Weights of a small transformer language model.
Training: 133M tokens, 9182 steps.
Each number is 500 + 25 x the weight over its row's rms, rounded and kept within 0 to 999. Layers, rows and columns count from 0. Numbers have three digits each. The size before them is the row's rms in percent of the matrix's.

# v: layer 2 attention value, 32x128, rms 0.055, rows 2-22, columns 0-127
# o: layer 2 attention output (transposed), 128x128, rms 0.0625, rows 2-22,34-54,66-86,98-118, columns 0-127
v2 095:518435482505467532517532465517547506544520510536536443476535479501479505536466474457535489533484479497475490530471507527529474488495513507492499541545494517480520503515486463524493506480483499485485522507516511507460485499476503538499509508477480475495477498462475513464511477520482488513537489476515512482479502513498452489540463477530526496504513464486490510425477518480500539504538
o2 094:502531501413528497532524476475451502477476515516422506514501499505516500544512487499517490491509506471478509469508505499489517499516538472515505497500564530524497500508487496504503522502486493497465482502467499456501555474495513469531489512478454487501514503533491492473487527437500499464498534456489527478515531474523514522513520536499536525514481494477492531502561480505526503493545
o34 100:521516512459472481486457544526456541448518518464477474515537550453495542515469499536518491463491495469480504532511492489511521519478538502474486500538477497524462444502509509499497533538536509522489476478514509490504517514514490526484480509494538484509477510498496510505522542499474530479449523554527480488475516470561513466514507518489480495501507488467521501482513514504531468493533
o66 130:478475496486517516509551469473501518530523518528467445483508487497478528526493480465515500530479487443457525490527495554475489527521541512517485512518475527510472531493508497451480536470467522520483494483501505492472537492467482499516435531496504495495520524517524491483518516497467512481483515471493513502467507498475525498523484540555554512538510484470485508491489517493510502449559
o98 098:476463472526505495500499485509518541513474487495491470476538526483494493526523463426488483463499517488519519494513470477502528525486570495503490549521498510507491471517475485460526510494520520470523493509469507500486504514503439540481472530507502532505485493532477468485462456466468515500494505482512472527448488488488485514558501513511535460527471487485484510521516471468525507455543
v3 103:529497459469502548524510508522512500497499478518466481479460510518492492489516468494489501510532525522490483531488515489517504496558521498506489427474475529489503503502470510484513481482520549512498515516477451512517525529497514556484498485533528494512446501530527466515505493451473539483459495488476511507494516517516522509498462506498434509520464531475464438510468479485534494530532
o3 090:506519515527531485467497519490522498515525527507515478491548469477483512510510565536496532522542472494519487502509441495499491546507489421446457501509492525454545463506523470479547538533515496504536513478495528479513515536509505509525481497489522520498481506487501489545519520497515518470491484480456499509469515472545464493508509539486499497533486505504477461480487485487490495528471
o35 098:493510495555515490497474505535518506479471525517494474480528461498473531483464476477498467510517531502501453496535483454509495488480471472497519538474529509563482512473511522489504486507464549485495501480526502488489522456495515526511509526504521497526488461517522482545486489571506513449460513540477473481538503500468533488500501500541497485517516532501506459504534471510465453513467
o67 110:505485492500493493484463529501514504508474517484469489486520498488467547527503527472499504496543474547459501536505484526523500529492485538478525448508499471479523447534478538508485508491508509485537511505472453490487550497509545464509477533533507467506462507519514444525521556481516496499493495487506444488535481422494502483512472538491492517495493510481478469510545498495492476488492
o99 102:537456495495499523470494522513505504488483502491453502536490477502522477490493513500514485519518465525475557536491504502474514525505472528511514492532456498468516464485511507501446507478507551537464530524481476527498507499491522475540491480542459470531460492470540481468499495531492471512475483481509508512512436468480494480499475580487485480497520526511500497501523447527516534524517
v4 103:534459530523487540491458462501542540505483482534540545494480495496483507499486477490476497513475500509455436505466506481511482514479516548477482431513501510500546497490510497501489499466491539555500505533503524512470504440481520501470475488502448465524497530475519510508475496500510506496515486535533485509535517515492503473530488563517499478522472499487492486473543482510490522518509
o4 099:493485488489465501518541525479511528467539549488438514522509489492517486521470490492505477472494452500502486496515489499480531504474469489496504515508532550527502533519499519525487498509504496524466465491518495463519554511494518486569522510491506468481536485524478485468550527459508492449441530500495456504527533498512491522495472501475512512523476510486488563510520519497499475488554
o36 087:514472492500455475505532477512499512510448528505473477464466526494525517478498503542453482536531498481498506504499499459530506543532513505492540461503448510494477491482462477532491491523505507545550489462512515479522480446512554479516560513489495505496523531464509483512508533499512547502473522488487510492502501453502496471490461539515484512520450511488520501521549532508507501512501
o68 110:517470522512492537501506501498504536529485442490526491471479495548439569492505516490549475506490522485490540447504500491478499492509484519495505508483478509513565490490522483515492454452487514516533483475507485449481520527524502539518499503502473496553510528520538525517503487509484476472483477519453490499488503499484514495508468509480505508511508523467522502477522492486488484423550
o100 101:516505483469502516560489486527487475489442484501549465431504528516470542482502509512547506526484500489483515489532517459519524529489543506465486500496477482482510487470533476500504485469500484511547504497497484467492525479544510503506520528478482526558506503468530520520522492497476459497491472467508490502520444536492488471506506507513550509509442507513492524512490492469512485517555
v5 097:545510517503524455502512518479495506523518515515518509522552505528478495517515494530470520494481469453527526511540513492507497525453444466434511509493507506491508508528499486506446499484474443506471474458501517453483453539485534521510531521496476481477514491472487580522482509531503487516498491474493518477489516483455485484542524519492540502521487465518495498509492501467523505480508
o5 095:500470494506528494499502474523535467535499506505480490462484487505527487472520484457484474524522494537518481473492524506519528509524503485526489480552565511535471495492483513477488487487516506541490521510460469554442517478492484480519456515499460485462504517508484496479467489447518489519505496502507490475510471542528540547529516447520480555521533517505552522499527482496511480491509
o37 082:535490486471522534445471514451533486500524475516491518509482545502517511523523498480512534551513491511488517498488463484510468520513509493514494459523542490479466532473481443486453501523488485536500504466472504502527453485546473503490460502480490483516509516505521469539506511483466514498535537481530478491492461495511482544527528471506482561494554463501529508530487487483486510488499
o69 103:504519484502476471483513508471505527490502479524509476515499535503496490500520480480488479484477473520527474529489515489462504493550556454520490508476525499493474499505467491505474514529486513500476490479485506548500458483446456529465507516479518489505531487535483520550491500500483505526525508565492523532488465542461527522514475485545492439514495502546550492543464506511476485473538
o101 112:482507466507501465468513548523535565497517473527530508479516520502488513505505497477503447520485496494533514519495546509461507487530534435488502531455494471465506476510476519506517507499490445492511498467526518502494464512527511490490514511475522532497527491521467472527508515490446492532469534504511497475523490502447516486517448450534494463545496494492533494532459488509507492511493
v6 091:509496488494480467506509521443470497496496491516510475539481468525521555481458456514563501489492476521486528475543520529537516514490483497484488479529488521551503485483507520488553520465491494528477477478487536489513501505503562521489490510521418506492452469480495535477518489514526519440512494496494509516508492492500527495502496456540519529494500487483504538533495540493497498491472
o6 093:507555472552503478474462505483480474517498481525499532495541495477483522490518532467492568468513502477524521515498475485492485516492487498459511482515478509456488483474485506476515560520491487514552497505497521524479509529509547504479503492541512462579505505530472516511493483526512453492514478493515464490505485542486466532519510476534443493506505515528495474468479515475484496535485
o38 089:500514495508506554477478521509521509471464500520494503506512495458517460439446481463566476484492475504493520531493512555486496454466518519527531488503529485551481543495509509492511535521502476490491499558507467482501526459477479521522491481494483467500477484493493511479476482518492503506568502532463486464531480528518526546518521467490511474498511525498505490508517495500454503480476
o70 100:491496451531491458480525520512502486505497526486471488456497494500514499516499442508477520492536472501466453496524475511495494517481500462484496496528495511489477516516498498503544536494486470474492463480480499516491485512496539483458526540522482456518532466503493507515510508524513520520502501505524520494486467529500465519525513427516437549500512506568510464493465556497475548516480
o102 096:500490471532512470523532557498514507484484512467480521466484477490499491521497498508522495493549439477492500517527470474425476468477496503530569541502512504478471473491519487505523511528515476506468450465488483509458477457505512542497519489511513504475518512511481517484504511488497522536513491490503510531480482481465516514503512449492455533516511511538539497508436505467525482518498
v7 094:527500514514511471499553490536481496460494524510483477508487478483422516450536498481526511523505518510483497497478547467508506521543495494507437482490525507510532516481497517469551535460505512516539485488527490470469529492536476462520524486488498489533474518469504536481476508495473491536483507495476490536490503481525496443473530459500482511532497477547484493516457493487526467491505
o7 094:479479494473434508513501513495463567470546505463535506498533535480528493534502486507549529484499505472513491508509495473463519494496488514531501504467487521486510482493535477497480508571545477508488485497516471525480476489505507515477466502511521505548547504508477486499516510525468493509512559530494493529470488468466488512494513485469525416484496481493529489538520494492531490523511
o39 090:520533494515495573501514520483542525530481539483538494461502462500479536490472519500515473507487505508478509485482487493467506520502475495516540497522492491570501472498506521513520474489548520522510499504505460510514551483476460518487478431513497494511475495498507521515475481457518503488491492507522505493513474507485472546481505482525504432457510469526502520458463513469449534485494
o71 105:504504509495485490545491502506466486536507512497479496544466476476551495514517502499495523495505512468555559509484454473527512508543469493515491527527509485545521497476460464498474522476559499484506503509532466510461475529498472500454496509478516439495464507495497524480455536452456500520488503504476493508538454487507502500500462487514480511461494510512488508506518533536518541517472
o103 097:529511502495499517509471505526540507533505476505509498527490453463537520518526500519456459470502470505530475512506471466528502528477450495510540517498514507530481501508490493520530538515496511509509520458535513552482529555462460471497481524523471455485479504509491505491493489518501499532462470557477469539494549497490447495471480502515493492468521480476519461505537536495521508472524
v8 097:474506503479462479513524486515459506463489482489476481515525501493466510534486483488477503478499490485496506472512535493511527537498471483471530470584514493495528474481488514487528499496514471551465475451545496483489502511505535506539526516467483506522488532425532490511514470489526505508475505487518441508504508503536492505505532439495511523474505466502480503486481525541524529553502
o8 091:515498444479506500490530502491492557532537498456498505517502505475504471518497488498490523471475465518504501484452480487460533530514473456507536520487543514505473482483503479507517535511486536509528504511499479453506484450494550486526456523529505458507496469545518492488522478496539498470536530489511460514502509538495485557499485492448502470494521495492513496477457535527553486498497
o40 093:499528479538517527527450574514505505478543471470483533518522495493499555505493523480511466432504509478486502496504481493479505543504481488511509522499542468523501475472479488481517504480548507488520512513512482469494489525502481536469499511484494472529458529514496560476481504498507525465514515531511507496485450512466533525511512498471507428513527489540531494469481498481471489507525
o72 099:494515468494529510472484508516492550512511490474497529531497519537469506496485462486486532433529494531511485496463468527498497475501519481560490499464482478520497463472515475493531483554511508441486487479504521498481468457475472528500487484506501467508537528504526533500490486517475508463506489468539482470458499565469489541526497475519485505517574487505488506503496498490515473494506
o104 093:504517500507523501530460507551518505505485485512494459503497509503463526520465499487478486475523520486484464489523460478498474472450570500523529509492461480472511501498481491504518498497518503450461524479532536473542521530517506565471493492515503521495498529474533448504478500471509524458489461470484477514474517510501481496553523509497511476515519475490470534485576517504487477508518
v9 097:430511495529480492519514513538481524465480531479525513490494483527489462490509497545487525491494526537473428514505503512479501475479488474513508496497552498489464509501518484457501488540506516511515503499518469531519512508510484530471443498494494537492556500480524490536484500500460507494534530513509459434486522510517509516509455475488482498537491534543476513532513506536460470509476
o9 096:531493486518508554528520498483471509481485478474545563530508524509525486514501498497527522475484495501476487496449482490494483501474488482461520521467484488504522481507484482544488508533583527465532517487529499435551487509541512513528486474510547480514512506505508513471497501535474514459535528512524484526516500505516474472475481538477503468495496462498465520459473509500500517515466
o41 085:475522506514450531506542525494491499545519491512511480534528503480472516500507527491514534491495465513475452529506505493456504494499495472459488554493554492530530498458509505477520475487546487498532522475524497451509487508490519521491470445498524455475480520459520548468498487535494496501550443475504499528513531494493506505521507491508463485486465515526506505452498546504521528505522
o73 119:493522509495553515540460521527487511493492487454530555561486473553502484471487485567461484533519534525482461443466485503506504488505472463504482502454518512539498510486519483542482458499519509516497495496478501487519530469573519518503542475473516514493509502498504515486487477494476504491487507493520487464506508527523497486505492477484511515508529511496486486484453453492509507546480
o105 097:499486475473521497515460497495470477474462499447461563534474482526495477480502484542481471526473507500511506495487506511525492518496486466513503512466521472568465528514574474467488507525467488514469515519480505540513536472542499525520509487472471514503498506528518543494514520507516525519498523481517491499434547501508489518497509465532542506491494501507475493496438474493515510505497
v10 091:515457441466492555490527487515538490509458506514505473507464485479523538478504510489507501499513516534542495502475497539508460482524533514511486524526486482511439486491463510470504470522493500520510493518458476457512495489500493543509488507511492495507449553547495519469493501506517483553495529503502504535499473522495473533447474498555459489540490539473505520507523491513493471484481
o10 092:482515513481485476502511513454497521475534529522498495490507495488516514516509534537524557494504499496481531497528502480502496516525477483479482504422519505527519510498504471484504456500469486479490476479517528464534539515502560487537469527497525506474535532508506479529497501461485508491506491482456519484529529453463509425524518527476508454546460487469473536495511523504535517507504
o42 090:496498509513476498504484532483509486492445566487516489500482486482457466499505528541523460510507529504485467498493516466548450444506461479539510486496542499511487480491478522498539529500464503476438485517463536514497503512488523516519525498494504502526489503505478561447484493513515499441496486507539485511489548487478494478512510517502463469524484516517476538470530520490533485480513
o74 115:499418514471515521513487515537511496523474520498524481460505518479473545542486517524512532493496502483464474497512530524486480512475475532457512483469486524511502490521517522496520486474467521495495503517522521486519532452511540469506453523533500519482477510498512465524528524498504514479472506509509504493513523474499494470499492558497493499529455516427478537468521462523523560469506
o106 097:487457502519483506513497514488513488523491500484501514497486512491527517520488525506487536480504477513482513544480514484519461512462479522474558497490496546494473482544525502444468526537509555474462463539498508502505514459487523482488477543521490502534507484508513506484515474573526484507476483525546522516524524460507476489494488564471508460493492505484489533483470472541522513455520
v11 103:485506524496481503538469458528459426516487503551530504510500489518542487509466491484476531500458469503509507469513465506515514475517470483511536522510534543538520483551520479496488538495495519505484495508458540493486479496516469492479509498490540491494486482488513505480481549516489514487500527467518459514515456505472520534503508544528509543501524477486451484486535510549527474489465
o11 101:495541477509491508519497496478512526513498492484499559483507537520506472494524458495520486466489503495469505510484500515494518495519514498485545537475494481488502451482522479560488515489535481504479526483497472524512499483525506485553555479477493502503520527492525549414538443548513509477453500486492451520464501547518502479483477479467516490511486473503506504475478491510475482460474
o43 089:530502483475511515468500477496472523495453518495505529505503491543507529499510479479505523490513462453505517508523490512470454527511491490463512525545461484520535475466509451470483504478449480517527520506532475488523521500523532473545520504545461524484494467510496478519520529507461484503519514504463469515484534527495569497531485470493523509474496519504493524515505518491480422535518
o75 127:486515510502516506528484512516476514531491506486525576491498500491494506483481486525487472531537533450514488453493509475511494489484509474490520541503466505489552492491532479517533509519501502505518464504517511535490507463506476539487532495463466531500523490471490527435458497558466469478521476496525484471490511559498480447490516482504489462479514523474493549451500473514499470507505
o107 097:510559507519520489505458470499493505505465513485536530472529500505512516507498554478491505548508555479518517467483478514507499515519481467498492474488482474530516478546504452520523504484524503443530514512524494465532514463504496574508522487496449552521513505449489468486487488498480503489494534496520513536502464520462522460462488505519484501481466505490499551513487506492474486522508
v12 102:498501528493529564515471466476528525513474463471490483498492467489505462501480508520506484495497542469492477503504467508511494519531506547494526445526521481507513507456494468506489508464521487554478512492479507478508509492547518534483520497531539554495506509469543508486457488466501504526483498510470491523460516488514528518514526546535481488508496526518524486476532475483439465535458
o12 096:473493512501444511543493518485481545448551527443503448523524519488500499541498513490519483492508454496479454471537499500460503516496472513488504484524483514500491498449511545488465501526455489456446455486532508437498500517481497509504497532495540524490524503533497478482524547515529513499492523539467457511505504473499513505498469507507510482491490501490482514520500479499539476508518
o44 084:512479512520462494491533468509467490472476537515520531506501452498508491504520472497496483522479512513509506514453507435489478495491476539452517471490508522552502509457505498518483468471477552547505502488543475506520521465479476448524531483487500529512547483455524496512471524471515495521524545537528515482546483483456522506475505500485519459490517487503477499471516533518475505477477
o76 110:522503526525520522514527515510490500515486486465478471483495465518450527462481491494524481506538480514434508527500496487511496498504500581473557480478518487518499496447485473529433486458526478513493524503471472482518513527505511511452488501520521521494480514466520499489526503493501473496473530479475430542508512484500497508475490539471506520450523499506502483495545480488516518468484
o108 097:473509472524548479491532475509514477544479451492462468466490483484508533459435497509495501506498502502488490503529495514490503503454530526464555485522535472481511468477466494550482507478505480507515522503481486525534478487546479509472510523526514545504526519466547512479530505443444439535523534492477464523531499520496500506511494481504481517489510505522490491524507502481509495484493
v13 104:538493492450552493514443469531487528495489519492516482538502520496471453526456531526492501518533523494513468511534512474525494517533533513472514499474482468487503478481492524494500507508485500564496458490544477492526505498482494516503517486493514531478582536494535484554529515482489489522476468533473510483509472460521465479484507497468512487514492512534496481465471495482495469500467
o13 094:511477529497479499501492505486467529509505511456516473528510535477500476499476456488502505546464463507496496451478519483479481545500470492546508529519482511493524530508526541493482516490489515523496498519497486453488473481454515500467463529500527461480516467473492473453510535526499508461500536529572456475484489460518500499553503506467524499487499523475436515520512472500521494489490
o45 105:483511499506492512492550508508533504491570483486567536497531468483479495503514507476495518508518499479480497477477503498446492528521542486459475505497535516457545477479487460502539497510479523546488520514505514468487507517485482500461405558503477499495504499541502507506499509502490502521533500460499506535494483500473481515493469495515467492514531477495450486518520492555497500518506
o77 106:530495501527525522491517496477521535514516491453481495513491501516547468485502493521447521493525526546528518470422474493499522488523502476543528470469512508544500477495473496488494469485503505530467520509525509486539505475513506501507481479499530487461441517512546529501497467488493535497476496540509468491492501454501517516491500541534495481513544518448495487514480450479487513448476
o109 116:489492506508527472476534504482524494493503501436530522468515552469525498500531483486421467485527529466537460481456531532510500511484500479509515502510491482535521476477492505493548467466529469498488535503553498515531510513530479532505483512503498527455475471487537459513491476494481504510505524510503497529507539477488501486508471476547466508533477445475500508544501497521495512515497
v14 103:526470537541500492453506489522526552475499525511511495512553466484471460548516533524465513475485485491485527511513540498524486491496507520510515464499518481485490454509494520540491540513458516520503488479553501480530483518506522479494505543492480441476498497537532457514536475489524493493492455492497490503446466487467503457492505454479528516486533511537495501490495530516485483472486
o14 099:499479512488497486492486537480525512527522532470467472489527527490512478479493461481502469492486453511483472475500489495490504504477459492530479520529527537549489489535479519489486547532451520514491507512518483515469508506467478468497462542527487490459507489503498460480503492520550508491468549521515483497493471501509526544532492453476512560504510539510484493550525481495565460501500
o46 097:546516487464557549519524457538514526476500451530514507465519473498496567508502487480528505511485500496500467488501459552454457508450496485505496469522510495525484503467510477495488517529477501529475530497491472476520485492489486471501459526502506497469451480530519494503486509483493487505500556492476511556472508508480562512525475476515484493507498513484483542523495485538489503532498
o78 105:523531525486500528493526518455520515471501497499484481491505448502488485477533454511522521484514479558533510545498496513507470497537530526500513483516489473497476431484455477473461490531466489465465499495463493523507454506440485496508501500509536486475468506527543549507516473516500535508516503536480513494487488492487541524509497482532481493474502529491494467546488511485530470454524
o110 088:492529484468537507468501542503518508478503504560522507484456501470484527484517512518489520516509518477511468519519501507448476491514514541472524510516508472488524468497474435482492439507510503464503511509519503486565474548474481532501545509488520534532469504504519471528482486472488528494520527530531465502490483510550514491510529469526479508499485469487457469532508475496552490510487
v15 098:510486486489472461478530517517524545507490531468511455525505489479495510540527500484493468526490516502494507494543535511489522502488509521498481480529518499459508486510479529494515503488520485446459471510540481469495493551499515524527529524521507448510515527516529549522523496513525465500454501577472478502466494456506449469478519437485527510506531512497491515512460496471506501515511
o15 088:512479521478532508526525525486470468532474511499493479536481494522500500475476501517514519546478518510522500467457485519511530522482495449505496531519513520541477544538488474469508530525495527515515483520464508438468499494485471445509495509516483485456435504515499500494486514465510512501522561473501539501500505509515462515535490511504495541512522542491509544441497464501475485519527
o47 085:503520479470513497490481524515448482527475504558508553492490534480484543474528521500524491505495471519498475521511459468507520505484504504527504546462526502498466494467525464455523502531536558442462527468490489465525480468507520474468477516495489499476494493484490489490533509473490479511519505480474528492469502478526527502493469511528425517523512505491491544499495503526484461532519
o79 114:516496467505493503510524532483520525471541525510501463482503473488452559568488505471471538494484529541521498473460503537469535494464552463547483475508503475471469475506497483493478466534508507454489492529498488472532477516490500441557478494531516476500502495537518479526526519508527512519466485529475494477470497504477493520490514512512503490504510474493509530490515514496524470458502
o111 107:490494487518480484486530510482510515492501545509478475490505496495501551549508528503483532481483537545499458500540492518509518483488512445523485466551494425450489513496486470532510483515516512476508502534539488515513441542471460494505507513497506493516494489536466457502469474501510477530488472489484459461475479519488497493481460485523502513526507510536485540525524496564509489501502
v16 114:495498495489489524512524510515506495490475504464488523481506491494560495557452498502513455459485474496498513483521492540567524460529518507474498534473467470480453506504508475505536486479500483546480512505478507479535518524460478501519540542521528524500451509497538482520482533498489488506475515520533480514534491498466454530535512483539485501519539483500532486519520509498503541488448
o16 100:509469506539496520486477488528543479549473483500496532490543516460451525478503518502480494515507496511484470510490539512525511524525520506516501491445495495490507487517491501519553460480507519457504490499509511522534485480503492523489477515502488533481518547487476465513486503495488491503494464441542505514430550497487524453453482534526474523499503476492481477484560502533506462519535
o48 096:526472494477491530518479506486489478522490509500545493473446495521526488497511496525487505576505565595519471478497509512494519479467460502489507465512458498500460492509504459495496478472507495482507537466489572492505508483511491480469496477473473502488516524488520492497483498478522495551491513505500513495485514483508507488447491532534488515491517545539490494525459488463497517529484
o80 099:482448485510519484494532504496536470469473490502526499428516512438497553526486536502485514473465501481510481470468497512545523524452493552486521471470507466496513518505507477466531483526520494474494512535483525507545523481455494514468518509521490542492502457507481455510505515536505524484532509507509492478491517467505483518525515503550495506468504518527487518532532495483512492552507
o112 104:448461481553476471482558504477514506502479480524471498481526511522515537496490519481498551489507503512534500463487457517506527505492511528484485481505510431512521495504477504450492489511515488491518483497494532471517466522479488531485495517497536498535515469499548480546496478512515498426505504516500504506535482493526477512559494485556517486497495484510443540519510476457502509487510
v17 104:537521505468515465554454483514483518473492554495529483482490511502491485527498479492467532479495498505471485513508548498472472490480479485529534480465464491513487494490488516507496548508524443504508490475519480482510475501514550491489499465443493473503558497533556536555485492482497486509476481498481469494497515462521479473457506517530479493501501507546544466494540481515513514526510
o17 095:549476503458460533516545520487497517487549521446519492499496507498523447485484452516524513499476480503508512461453513516457499506495458482518466533519505497544488521516517496502465543502503532540507485517497493447502531476486496466497494488511513494540509469528478510469525485493527519481541568538499455515486482465518496520540487513495496466504493523472465517489493519479504500515472
o49 096:487542484505522507537492513505488531454505456480527497514495503488498514476496473509504494495525498459502532482469495501420516516483523515508516510501503490465523520531537507518534497537525519500506487537447499512541493470514516519471482475513513507506516501547508538460500490505538469507499494436506489538499537480496465478481515501497490454477490445483493500459476526456455553515537
o81 108:526527526519494531518474513534489519478504525485510506540479486522509427519527503505464548485531517559531493469464532516462479499546509457547459501512493502502503430510453532498485472507540498484471493481521508524535469493524488502496517484501504482516507500502490558501471485492480503500493480537456512480518491477495508510487467516511470526498537493504494465536480511468513520489451
o113 112:509534497523485492485485513499509533552497562488515486479519556511514495510554504468493486509471522506522505478500569505467502510477471458564482498504489508473491444479456567494517486467514504530486468497520509482496469507531520502500485519511491533519524509516495527514488498512509525455508489516505488523517480475495503485445480490492447531481488502523515506540470540477479534490458
v18 103:529517477518551462544515527497437501487502520527480543487482481491488497467521467507470527518508484534489519474523473493490492486497501459460506498479460537505513454484531482518507477514500498478483484519479522510476505469490542490522534510470457488467448484467460505507504543501530539511480559490497500504482477507520530510517524519535474530480471497484539482490470461550503522526511
o18 104:507488444538516485467506526453504520494549479511512566480477501486509473471544501504514501484472525510550507528453468520517450497522511518498500501501532471505493477492506488526536532478491496495502512476495512522473503483491450485496521471524497515502457479475509520497523480537550499529481484501475487531504521524494538550524530484487469463496513500548523479488467536496473533468453
o50 089:463489488513511445478481532494538546507543485461522511508517498432497496504510496494536484492488483490534505490472491500499482528520489537484470512459531484504518504497487528535472476479498507501531482464527485469463457540502504539435503489486521490523481493503493488534506519556542524467472495554507474501519479507491470495532489486467562475510498491494512472499492494475457514501453
o82 123:481478477521480476488497514513490551441488495532513569497529556458500457472534503515495508477520479511549477508517464476521515506488533505500471524537486485456515469473507510512530514524506494459484478448478497538502504479488513526458501495499469495490510483477501508502495522534469474512508472481528494491499506510505461529523484455469459501495538462550489482491483490517538503553498
o114 091:525496532500486523523496510510538539433515500536519480536508496453471500467488512520551473447494488486518531497486528490530546490493454517490474496506483483461525531513510526501478503473528510477481528499499518485484499464536538519504498486506488484499497521454510517516487535530461515471496452475521549525549470466470463459530498497531460501517513472504515492504521468539490513484496
v19 105:472529511504514506527442449485494490497498499499478512527461511547516437506499491495481493519499493470484519486506487488501502514511511523489504468530504548486510515508517509507485516481519521489461514460481495468498508497503503506467527501537540434523513500459504488478492520470464533492488524526463547528434502465493562474473475537546513512545551491489481489529492496500511492524461
o19 084:536480489528524496476469443523522466527503509543534463495504500475469521473513542484471496522533492503501506502542484502504491489466506454473493535533463517438518490509495529483560503542506492498526495488513509476503472503500521493516509510504490533479491497531505494502471485503474476505519475425516483514487518502535501507454487497550453496523553499453525515471519489504465513542483
o51 100:519489495468495487510449501503487500529488509498513449489468560530529479494527527499467493552453536522480512480531490482522543491519507516483547507535463532492488499504502541525482509482471533523515493504549510485493485469503504469500535498469494535501518492486512475507490535474480483533510505496456428476502503524533531542491525494525534499483504472486514494544450504502526546482485
o83 102:521526487516513466486460496507511477481484539488481498535529491469485519497492476494491479523528503466507497494491466479522477538450493482452535509536506545479503549519492529510490531494557498524477509514525466452490522485506533474497511503519520521511493461485491494515518517511484467490533513424503440518473482485502492480497539500513549480440518497500522517486550500518518507549482
o115 114:511511491505488482469499524524495547475476513446483486470524506513497497504471512502519494518537509439493537497525539510453522521543490463508500536546523494487501530508471493542482527481542484492473523509520473471477490468509488518514507483529546464518507505471490486475490470491465443471518535460496469490493502566486528501491514487493520515485536476495526496481533442529528466520500
v20 102:543477512511517515519457459515515510530489470489556499495467484470475486538497479471505513501465503525442476506499492510499504477487486525550500486509472500478501454506509519489486498482482482494548500477480484463475509557533528518531502492477510505505519470543540506479489503522498508475488501447500488527476507479480499473504564560488497465522526493560500446473517463487491511527510
o20 108:489492511512487505478489492556490515455544510480426494537519475490476484493474503507523462472546529474489504471532482491463521498499487512467506495548508536497497526502471525512495505493487486489478459494512524474522510520515493511519529514489484494497479500518451502483524535497480451492459485515457478517500477468515493494552485494490473482497480492514516529467559483523543529515582
o52 095:525475525461481492483526491529494573528510509514530478496471497518557477463518493540497468490498483517440512472512496513490478479496477499489551531503449537537502469491493470496542487518498515521525526496526501480512461488535511508521493493506473541495504492497523513479452499455474496526521517483491519453542513483511530519494511509513454467514477523449507483495487493546520501549495
o84 119:522502488500471506511512493515496495507495529490519462492474438500418536496499489496548460514536530486449567470533503530503498478506487521516525510539474513514532531467474487481488501460516480493520465495521478445490526545507487503489515506488525476561475481546474511532501508492485496481491504493465473496532514470485492461481500513495515478472494504503517517486499552497485499468542
o116 103:494560425500450488476511506488479520517530517516497538491534487509502551500528528477501510505518523484533557490488511495478467497532509532500499490497446485474525493460467471460468499483497464522523506514503517451534499518469498535498505502497545529524492480534483503538510517496524518491525538495521467477534506481451511464497508493495489508520487495518502502481461557493452476503479
v21 105:543484487513480508512548473477508490502514490514518498535527451485455469508462479496514478517514466491512481505521576501480543529446493487504525465527490519492512509526527525461492471503520482499479502465547516495513482508483485518481496516498476456471449472495493527484543506522540489505461488485523484503465514509519479511490505476486525512502529419499481532467492528508487484551493
o21 089:479501460498529516500460487497493517483526506483468510460554483479485478497521494467502517459540513496492499493546448514506516514474504504559548532477508544481451508515524489521465519481501504502489489518445494499501520488506520482478471477537481471493471496553464485492489463501477510492496524501504441491519473518518537591498469482491518521515498485508498523476514540513531497513502
o53 082:532483489511522535516501534508493527496473514532508506471490492531519517543500494522534516516490478546498495524533449519479469511508481452516529520535476472502499507519501499459516514534505495518473492514524463476491501453502480477564527497499496512518479504509486448458463485471487479492518548483483522497526460487500540564502477449513460465517495491543472502489486514497473456532475
o85 109:483476470504491500532521475487513517481536513518492499489503490475460518502505436486516516451539512483489512522509518543472484530497545539537548515553467485480455510465502477481506535511501521470429506499484472522510490497445489532499442486500486459500498495506493521488510497536461500490521510474520511495495486499481454537492503471554500499483501474504511520536493533500528487489547
o117 106:490494499466491530527491464512512497511528494508495486497516535477511481502517447457508487490504541491474504542506503514493478526467520504478555505538467482495504487506480450479531505512471504461460526535516462529478479483451547502560494509489459498541477451491522532476504455507493495539482525471511497495492510474508458481504513518556525491497491492529512510538469525528495516502553
v22 094:482490479507473510498564511510500461466495552432490521476489526503470490511517504507531483499529510482496487506456517489510510484505489462568490500514493516478446505513494526522467480508554487509494554456489511518497474545526466523495520496515479500484472483461514497489466510526466510482501577487477490470527493521492478487457507447493488526504490492470489492560496499508508498503509
o22 099:512510487510551512500475514501502474472469471517508486497489470530528520537483531509511524521524483466470476530491506494535507493496532504483500487519468457494547488468527499495528494524539445500544534497498511482511467529516496502505549445488513514515487495460514558528478526518427476500506473444491495497455503482509496465448496516524481484471520505499499481457505484480457495513473
o54 091:476480513503495492528496499481499507525498543490482494486475506523519461538510504478496485544466483503488481513518495497509512473499517501524504544481464517546481452540488573525483497528526540470503531475462498459491497504524480489520516446514516451525522480470448527528521494513483491486454458517526482465490525481539469519474513531471513516465473545533463489504499507500489518458508
o86 096:482497486500527487511494494523510477495515499465472504503531499471506494551483513473478516475523501480479471521498514520509482521423473510477502456525507519484475536531490513520509509510533510523525543531490502516470522485485552472532530486502469516513481446498518478494496512501496491519510528462554442502488491435550519477500532478513515516454487506504469511505557521518510537544468
o118 106:504460501493518529525491486494513523501492503481475485530529496520492493511488453480503535509540467497488507518488521461505499490489526532493490475518501513530451464538464483487501490522489540454521519517433518516477483481497502485482481458480464489462456496511536511499506463534475460520507487512491448465469527470505528506538480512504559499471515526496469525529561494523509549481510